From a checkpoint of a small transformer trained on Wikipedia.
Size: 15 layers, 4 heads of 64, vocabulary 512, 9.79M parameters.
Training: a variant of SOAP for these matrices, 340M tokens, 2591 steps.
Each number is 128 + 24 x the weight over its row's rms, rounded and kept within 0 to 255. Layers, rows and columns count from 0. Numbers have three digits each. The size before them is the row's rms in percent of the matrix's.

# layer 9 MLP up, 896x224, rms 0.101, rows 496-609, columns 112-167
102:163135140137147124149146104062129133151136174121122179134154141161147130101151140143097148157136103131126118160104056112118120140137105110144121116112125103137104158104
103:142141147103109105071140120126109127072115130153151108146101100084129121097145099104088158145158138119128132101180140131140113153115176105097117139137177079154152138141
105:167070156123166139117102142111136113111088150124133119178103135150111107095164069138123154115129192116139100154131132156190122087157143195101093130126132113161129148102
099:149108126171159128125152164149113138158114109108170122155101111104120171149104141151146127144100152130157160151139131106098111105086162110130141161100144114123101121112
093:144120142113161135129123149141142169114101132127115122131162117146132140130106103139086082182113146176107100151145120121137139137149120127174117171119112142120119108150
105:141126137129079149152153129112136071143140178119094133118177127185144129102142153114185128146114122117122157142137143090109088133138092147099150131125110112107132100187
101:127114097178123159108140159151113135116131169153135142179132106141145116081108137126097169133113116125160135108093127100106086130126089104102111097095150111116098158136
097:156155165131117133140135112140098097092155157097161086118139138122135102152149142151153094102142111101121127167117100191112135126144107169133147093168150067108107122113
099:135130105130129133151113126160157148127129082106129136152129080143133141150173071150120141105164140113147165124142110121102080132152093103070147111118159113152122108143
098:096102140144177144133097116157128149146159145148117084139070104116081187098108138104172119109157109137123152112141119115088137133143113140149161109109102131151118163130
102:132079098119141117156111139115110133155121148103127155129175135129101118122129128116139140117164091129139143086166182120109140143108144125138159114086182102169158146137
097:131114123153113161091125140134061110140105139143152127114167150164114102128109141117124127107126149117124099197114122135146150086143121138135157122147129138154112161104
099:113102137137142116131133088132128143150166154124155101149148152161122132124142165102162079149156114085126104152135100079118156129135102141151152139118126096151097129075
107:141108109163098125112169146138170100119151093138082091137127116097126137119079094103147139111103162125132144159149128119116123082095115178158113127126123135111107108128
097:153120104105109137112078125122101138103127104095155124105150152101109106171134141139125157153103142154101153137162116153083111099119117073148158150162138125126128129177
099:149084123139125116097097121151151132132116122104146115164130137127097143143121196145143145118120130134172171127126106151110112075169127108153119086167133138151084121117
098:174148145171147135142161118108139136101183082135106117133112132127155131109106124114118145123097135148091151159144143107127106146101123114112110130105113095115149135174
106:142134133110136112149091106113081105094115164134141106152156154107138136160137141127125112128113162141174151144141160135149117114146164144151102141132148155129081145125
102:131125139106135154121128150179125093095113166155152090124139131129140104137190157118147132053090137136171079124132129091131127144154135132124152147152125122104104131156
106:152108117113115127120136178120032142157130128140125137088114144178104118146142144156103120111140139126194102138126114108099137163121124095158135111110170136176131117084
095:161105104113100113190118145116142123115176104119112113152163133119121112155126071123132186151139135136121109137139131107139138114120129132128119126136183095139149137154
097:124067121078122135128146167110137123115164118103125128149112134101139131131099129143149118123138156148173105120144090129146091132171136107137151112063086170128114135111
101:116190079140135125129070113172137100133156144073173128147135124106115091099163124092116171137120140167132126125122145144109135108113122086149142152148141123115086140143
101:093115139095124162167114098132159146127147098128104077137131119143111139104134172108110130048118150127137104092115151120109135129156091092113105131174172132127127131139
097:142158172161130147138138123098174122140167132164115121132135112154111127118117142119158144130108098135146160126123129153133167113094126125090179114132120118118122106163
097:145133123118124175159144131126139152129125161133125115129152145122168109114126139108135121148128123097167154111117083094213119110143196138100155158139142133105134131114
101:124102128130092121168147155129095157181119136086151103103138112113178112181096132141106145104100084126116140159140153135128118103136168126138128118126146091089132155072
098:119115161133128098161119094141111187100138150154124116131145130119093157145130140116115128110145096134177134105122109127141153093168136162146158095115169179080101105141
098:112109130169152113164075138106110087149120112121125142126157045135091069175108136148176054144158119093131115113159162115092074107142086116131134132134133088131151121138
105:118122150142159171126127119130073148114111143119115111111110117126132109151128158124150103117174130124170135105140142150077110134148092099097121135109139129137097163126
098:110090136135090159148131133126134114144123146127100157144137123141159117098131110115146157132094103145126119141123136138134135158129140132136135161118160126137158131124
094:121093089144151135152058123178155193152138143087146159127130107124129138164120095152083124116129150137170134151172093114102112124143096131144157124144125132142130135140
106:099146109167136066158110162156125095156119131155090158139108103153117095111143115131128076165118114108145125156147159081127099109151110141131104117095137153155097123133
107:098110132105131156122104089148114147143124129117117121113110141142141131160138176133130128126078128158121122124134156158138116124120156138114073171118139118130149168116
100:162105103097160117171129147108162120133133144157152102134171113123083102153145141132072148157124132118139093112101108124096101166149140157141144115143135145140123192143
097:112103132100127132137140041085166106104144108130106106128132148142111124077152135088154156142132143171143191130132118117133169121141119140129172174105125139147105122158
097:137103116150126171143116108120154124114111149143139126144151155129127132107121121134158102127143134152081137140106125110113094106152157135140172112156101155141144126135
106:143077150129067091148131102107087170126127150155109112087130156162152097177187152111129124129149096180177148116146151136107122157132116161157128127122137065101131101133
095:142095097121156162155132142139125157078142095117107132146096091111154139076135190129099130117129099122110124173140116103142094105182130133198123127137125124150127125120
101:148107123160150062125106116201099098123123163182138120124097136119145124126116110158099095154106108122119151152158123124147107098140128158086127081082096116124154138113
107:115075147099108140119174129117131138139124113162126110090141093120132117132143145157164119122136137148119126098097134084117143151092210138110139144088157120157144187102
098:166104114160133106137098129124118136096138127171126142132161127113110127164123117093093145120109067114133105124136144171095110135128130149145131121123115099135183149117
089:137094124085112154119131105113131119106159142125107119132111109125143146154135142154121178123172107141141154168089100090129179146148150118121131124109111117115129090074
105:095110148096140139111099092170141136103089160143103102135135126138148138115134130117097087142176174114108121168117141138120081149129147136114159132092092093127175137093
099:132134130137142117103149135122105164101083150139174117073100112157127129118144141143103144107104094170085125129123120115110130151145110135089138123123174090097135149134
099:139126111075084142111084144123136123111118108142128149132111103137107132113145123131130126162122131123127129123164144132112129098148114149130097143138121134162136103121
092:128168092098134111140112178148146087129087132165122107097161116139112122165107142141110150131109115094097135130171126143098105123147102154111067172131127157094111134166
098:164163114132143125095120148100142155174128137126129054112117086073154152184084144105118111169101128133161122133140179104101125112127134098141129140121152130150111121155
096:095064121066108128103129141106087118090137102133157117106133173108104127141113103097144079119140148133146077166141126097159104162130184104139144121147141154093130194110
107:158137155113157130143145121105106098139163103160092170140127131145115122133116163129121144114109125115105142191098111145092088129138088148109118125117098139115108138156
102:139128098145143139147114142100153137146140157122134151143156131145136145173145154116160095111145168159152127110132149120116155122101151117142126180079118119129089103120
099:124080134098143142100096139080150090156162125118139117136120117127109084151126129106127134066159141146177101142135141151113121143176148089118084087116090156139103159147
098:154167127182111171112138130140155154116095132114139129180123104151127108090176118112108106136128129136142130128132135135134121140126086149112143162133188162142146143103
099:095143130121123133108159095101128165127121149123151119123120125130141125111119109075118138134134152165146133162094127137135130161090137178119158127141130178139141110124
104:149143109099090127100139145120151115120139170136148144109118140156078132131177182083142149165149114124134170121107106113138179107114117126126134127115124184094114119150
093:128114102124154132110128082115117106123143133156151168125113164149095126116106090213119119109139155143149114170169167075142083141128142148155191104135147087129125119136
104:125097103140108114153101123142166097168115130148126083177126134126132117115166123074152127130154137100147135106132131103148166107148123120101137139134103083133087130113
095:129131112144090158145118128154114125127112151112115140126148131139172093129132164141140125115141131167150119141136150059083103114093136103133145116089118118136103132124
107:121116116132077132090143138097093138150149131083131115140138150113111157138108122129197120123152133106109168114135095139134146167165116121101123122103113136133148095167
102:144132132072130134114127100152098127144127097145110121113104137125166090123158178150138133149121149162114149130131087120130106099088121063142149092124109096128159146129
099:137125107158139163071154103166098127156140145177109103099096125124099118117116116114144129139111115164078121120136147172133138156111158120127132107146100085092127135154
103:156179155118147111127150133137080116100121119144148117121078123142118150088154148147157154142153123124155132087151132125158142119126139150096151116127152173149072123110
092:141135125129098097137170126083104120103148106148121163110146127154127100183129101141132119085152149124118130144083120079119077138149138144118111128124136124135158132147
110:094150106144101117127137163133094100119145130137105106149154161101114147103155107178157125103129128112094148116132126134141106109113135148107134114141146074124099125152
101:124111144096095139126123151136182129102177172088141139125130116150115118147090129130155144101157110168114149150133115140182108169129140081132103138136147092130125134094
092:102093134121141167103138099123125109115139106145122131181150126095085154088136138116106126122094106129137147204123099129110114116140115084117138103125088137122102104148
102:100119095162159171154151152113117118128145121105091124105137113147116148147133131160147089133138099103141122123104155097112176138133165105115126100136127114134130164180
107:124173137152102172115106120108190128107124108115158117115133112126109095117131132198126146119104128107100151073142146123140100159123093124149148126123114100081087108130
098:164109095124152168131040153133067137109174154112170083128134119102128132136082163142128160152161125192158125175134145103148130143144132162150111106142129117119136106159
103:116134124115162093215106157159130094132131163121136135128123112118145129097160095127121160117103130163145107110107167124123132108157180167161146132132110071101111114083
087:140110139116086140104133098108119133121093089115134112113129106158122108134165158104098135126138106053136150144174104162137111091105096096135087176107088136169131151144
102:124116129179097107084092157113135096086140111125098114134138131128120130131163159154149118109088101084122127186142105155146151084129127141118141139130144101131102170139
095:096133093112134115151139152135169166163115152153118116122113113140109127156181169127130156128108131088127118101120081141201144116128107133126118101143141066109156145131
103:136136123136182103152120115106133130122144115153117118119107114116144149148100134122131121119144115159115152098119119134137144116139158127134096120091091130145112128156
096:128109192097117101123100077138106085161138103109134102132183111142121084157131149124169141125120155110122099131138118117132095146124157098114114150123143109130167143160
097:096119140132131108123167105144122115143117094137170156109087133145116111165155123106151172159144135113140149135098144125131125122119116091137119130113088108157143154139
105:153135125106162138133135143137124099140143148173073125085149142131114102127139124158151145167095121103107106127086108119125108117147102143119198125154116159154101133094
099:134107098165140070149108119146131139161165135109116091133126116165135110139094106115163119108120066142120120067110170105146091101120155129141148107124160118115143151101
096:125139156134141170111153124157147095116171147123135103109117116102126088109127166118146105168178131100165140164128092159106140105103120153139121117077135136126167114101
102:141121109138122102108150079115129135094169127159134144135067117109117137113123136121132137091119109139149128167169102150089127157098106135136184113105118114139148122143
101:120161112141105151108101172181099106132129159106141161132154157163118145153141139175145122129116142112178155105139120135099134138131168126131105132112137143090123106162
098:151103121137130134127128102129133092110112155101132147109084123128119137130102151117152143129123112162144091153083130104134093071124186132144138140128169163152125133185
104:109132139096134130146115149126115107163140097153155115135085104137133144142097154113105133139106168155134157108112117166119099141129090124138134121162164108116142140098
090:139129102124170107169149137116121150082098143137145130156121112161090158111132117170136164100139150132133106084091096132162099104132144114118116177129118093146149095100
096:131144105147132117133124173205102144156145156119116145122115106140152120104123102108088129096112085119126112150119122131198112119120130151129128099093134151158126163131
094:113149125175143190145118170144087145135084100101123107102105135141129155134159117152156154090119158104107155163123151098129162134102151123109130127138077120103078145124
118:174078059122111145124129091065108157122102111116127093128140114148163106082119168132111130140146136124123169121090132139096124160121093165141143150100103108122098120108
093:114141118097129168114106127111128172142129096122129129134116143124112161135105118134129161097155128108146130132118118083099151121142124140148174111092141086057101095073
085:152156156159149149141119124091120137108167129086146120105131122119104140145127106197142110100144148149119157093113128117141122091169124174109139136116185120129124135150
105:099113138171090159117124122112134067125151166139132120153142155117121095157140102157106145121108124135163122088134096119116124133178151123135094130094160166145121154128
095:114115113170149130181107169084147085138122125175122151118122090102103134177117137105128097106132129113161149123125161102125154140127130138121163110076080122099116192148
091:123127117114148115139123154149156099142098095111151151127098097130116159171122125084123123123145105140152153130119121150128129166118099111145147169114159149148126131145
096:131145086113112126134123148107132167127128147138103092151132112121152135100104078122165155141123181133136128134136136097173177092151095086095151130104126154135153137122
096:134154108090159127128162108124140170144128128119124165122135150135127124133089130141157106105119109152134152101117097147139127133139092133152130162071097104125126111095
111:104102112139104114141132112094113087091148117106121182144110155150142162076157157140132182121128117114130127142109106098150114114147146145134118124117132135105103136165
095:107111148177129139114120113116144133115096125156113126114160149159103154149093134113123130156146116098123138138119139124153127124184161155168125121103135132125086130167
099:093150144161140125108134103151131099137122160151134134136118133113125132091138112118156129161133166136127101118151134106130119125106173085129133116112104138142142116168
101:117158136151097140122161144126148133113112099112103158140150131110135091139126101168135152131139111136143133096124130138134102136109128148152153110139150165148127158134
102:114079180122111133114110114102135123116141109155144117154132112176122107138136152144087129094125117117129142109099122134104096150172155160130108121108141117148083148164
103:137123109112106104098153133095140086123146161105120128106139114110110147148130136111106086150108094184108119164100153099150128090127149123137145113083151095080126128125
104:115113112099119075105111092186113148110103125157104140139117176118109135138150126114159141131134154140160091136121080133112146088159141125110081108134121131137139130131
104:090133150095112123132136160163124136122138203094149114089162136170103133159124144150108135138100094126157076108131100079137145123160107108136125119154140147112134154137
109:156114139153120138104083089113187136113152121138118132133094107131134131153102152152128147159145118128150119177159118134146152108134163105083109155121122111096135129128
101:112102145144128155105105199140151114102136158123135122139139149132154087134111141116152133139107148113141120151130126094145098077141167127138143115138137097128135172131
096:095151119135130118132141098149161172154116150101103079106123129162116082076145182151168092138124132135165144169097103135147111153127116160142136137165129105149137098088
097:154117112100121146123125072107118140130107110147130085118109129122126098107138114092124159117131162116136144105134109080146155144148107129139110146154132143138093112175
079:100123136156098099148092197115145106125134146150115109123122091141153111137118091077172157102117122148147125135121121161116130176117112108128161144144118125123124149114
099:104124143109170140103085125090136088145149114127143129144090117136137145085143116098158148136133130094165140092098103128179104124164186105117130098124119139119088133117
102:139145133106126145127116109151116111152108143123087122087106129125143113123129100144111101126138098125150134082188114115095144096170096123169107138117108161129150134154
105:112101116142083111121174099107108123176117138100090160110114115120141107157142171159164141160135109095132078119118106105113178136146113165115122140184117118138162147120
104:103127090115132149146103116144101131097121156095120141171124111077136159125137130149130138145138118144130106121075136106136123127123153092102121142156127072145115131154
101:135128103086158156164135111108144122112120086150120155157127111144122072136088156111072139159103057174104167119116138116151165117170146180135163126138090070146116156140
099:136121103120120133162140151144088139149111080143102095120115130173100125183157163138111138114118135128147155115088122150099128103115104171126158116138161137128094137121
097:110110119115119117134098156162126128135121131103145131167164101106151085147120127123101112125146161121105122181139094141146140129107105127157132126105158102122132124099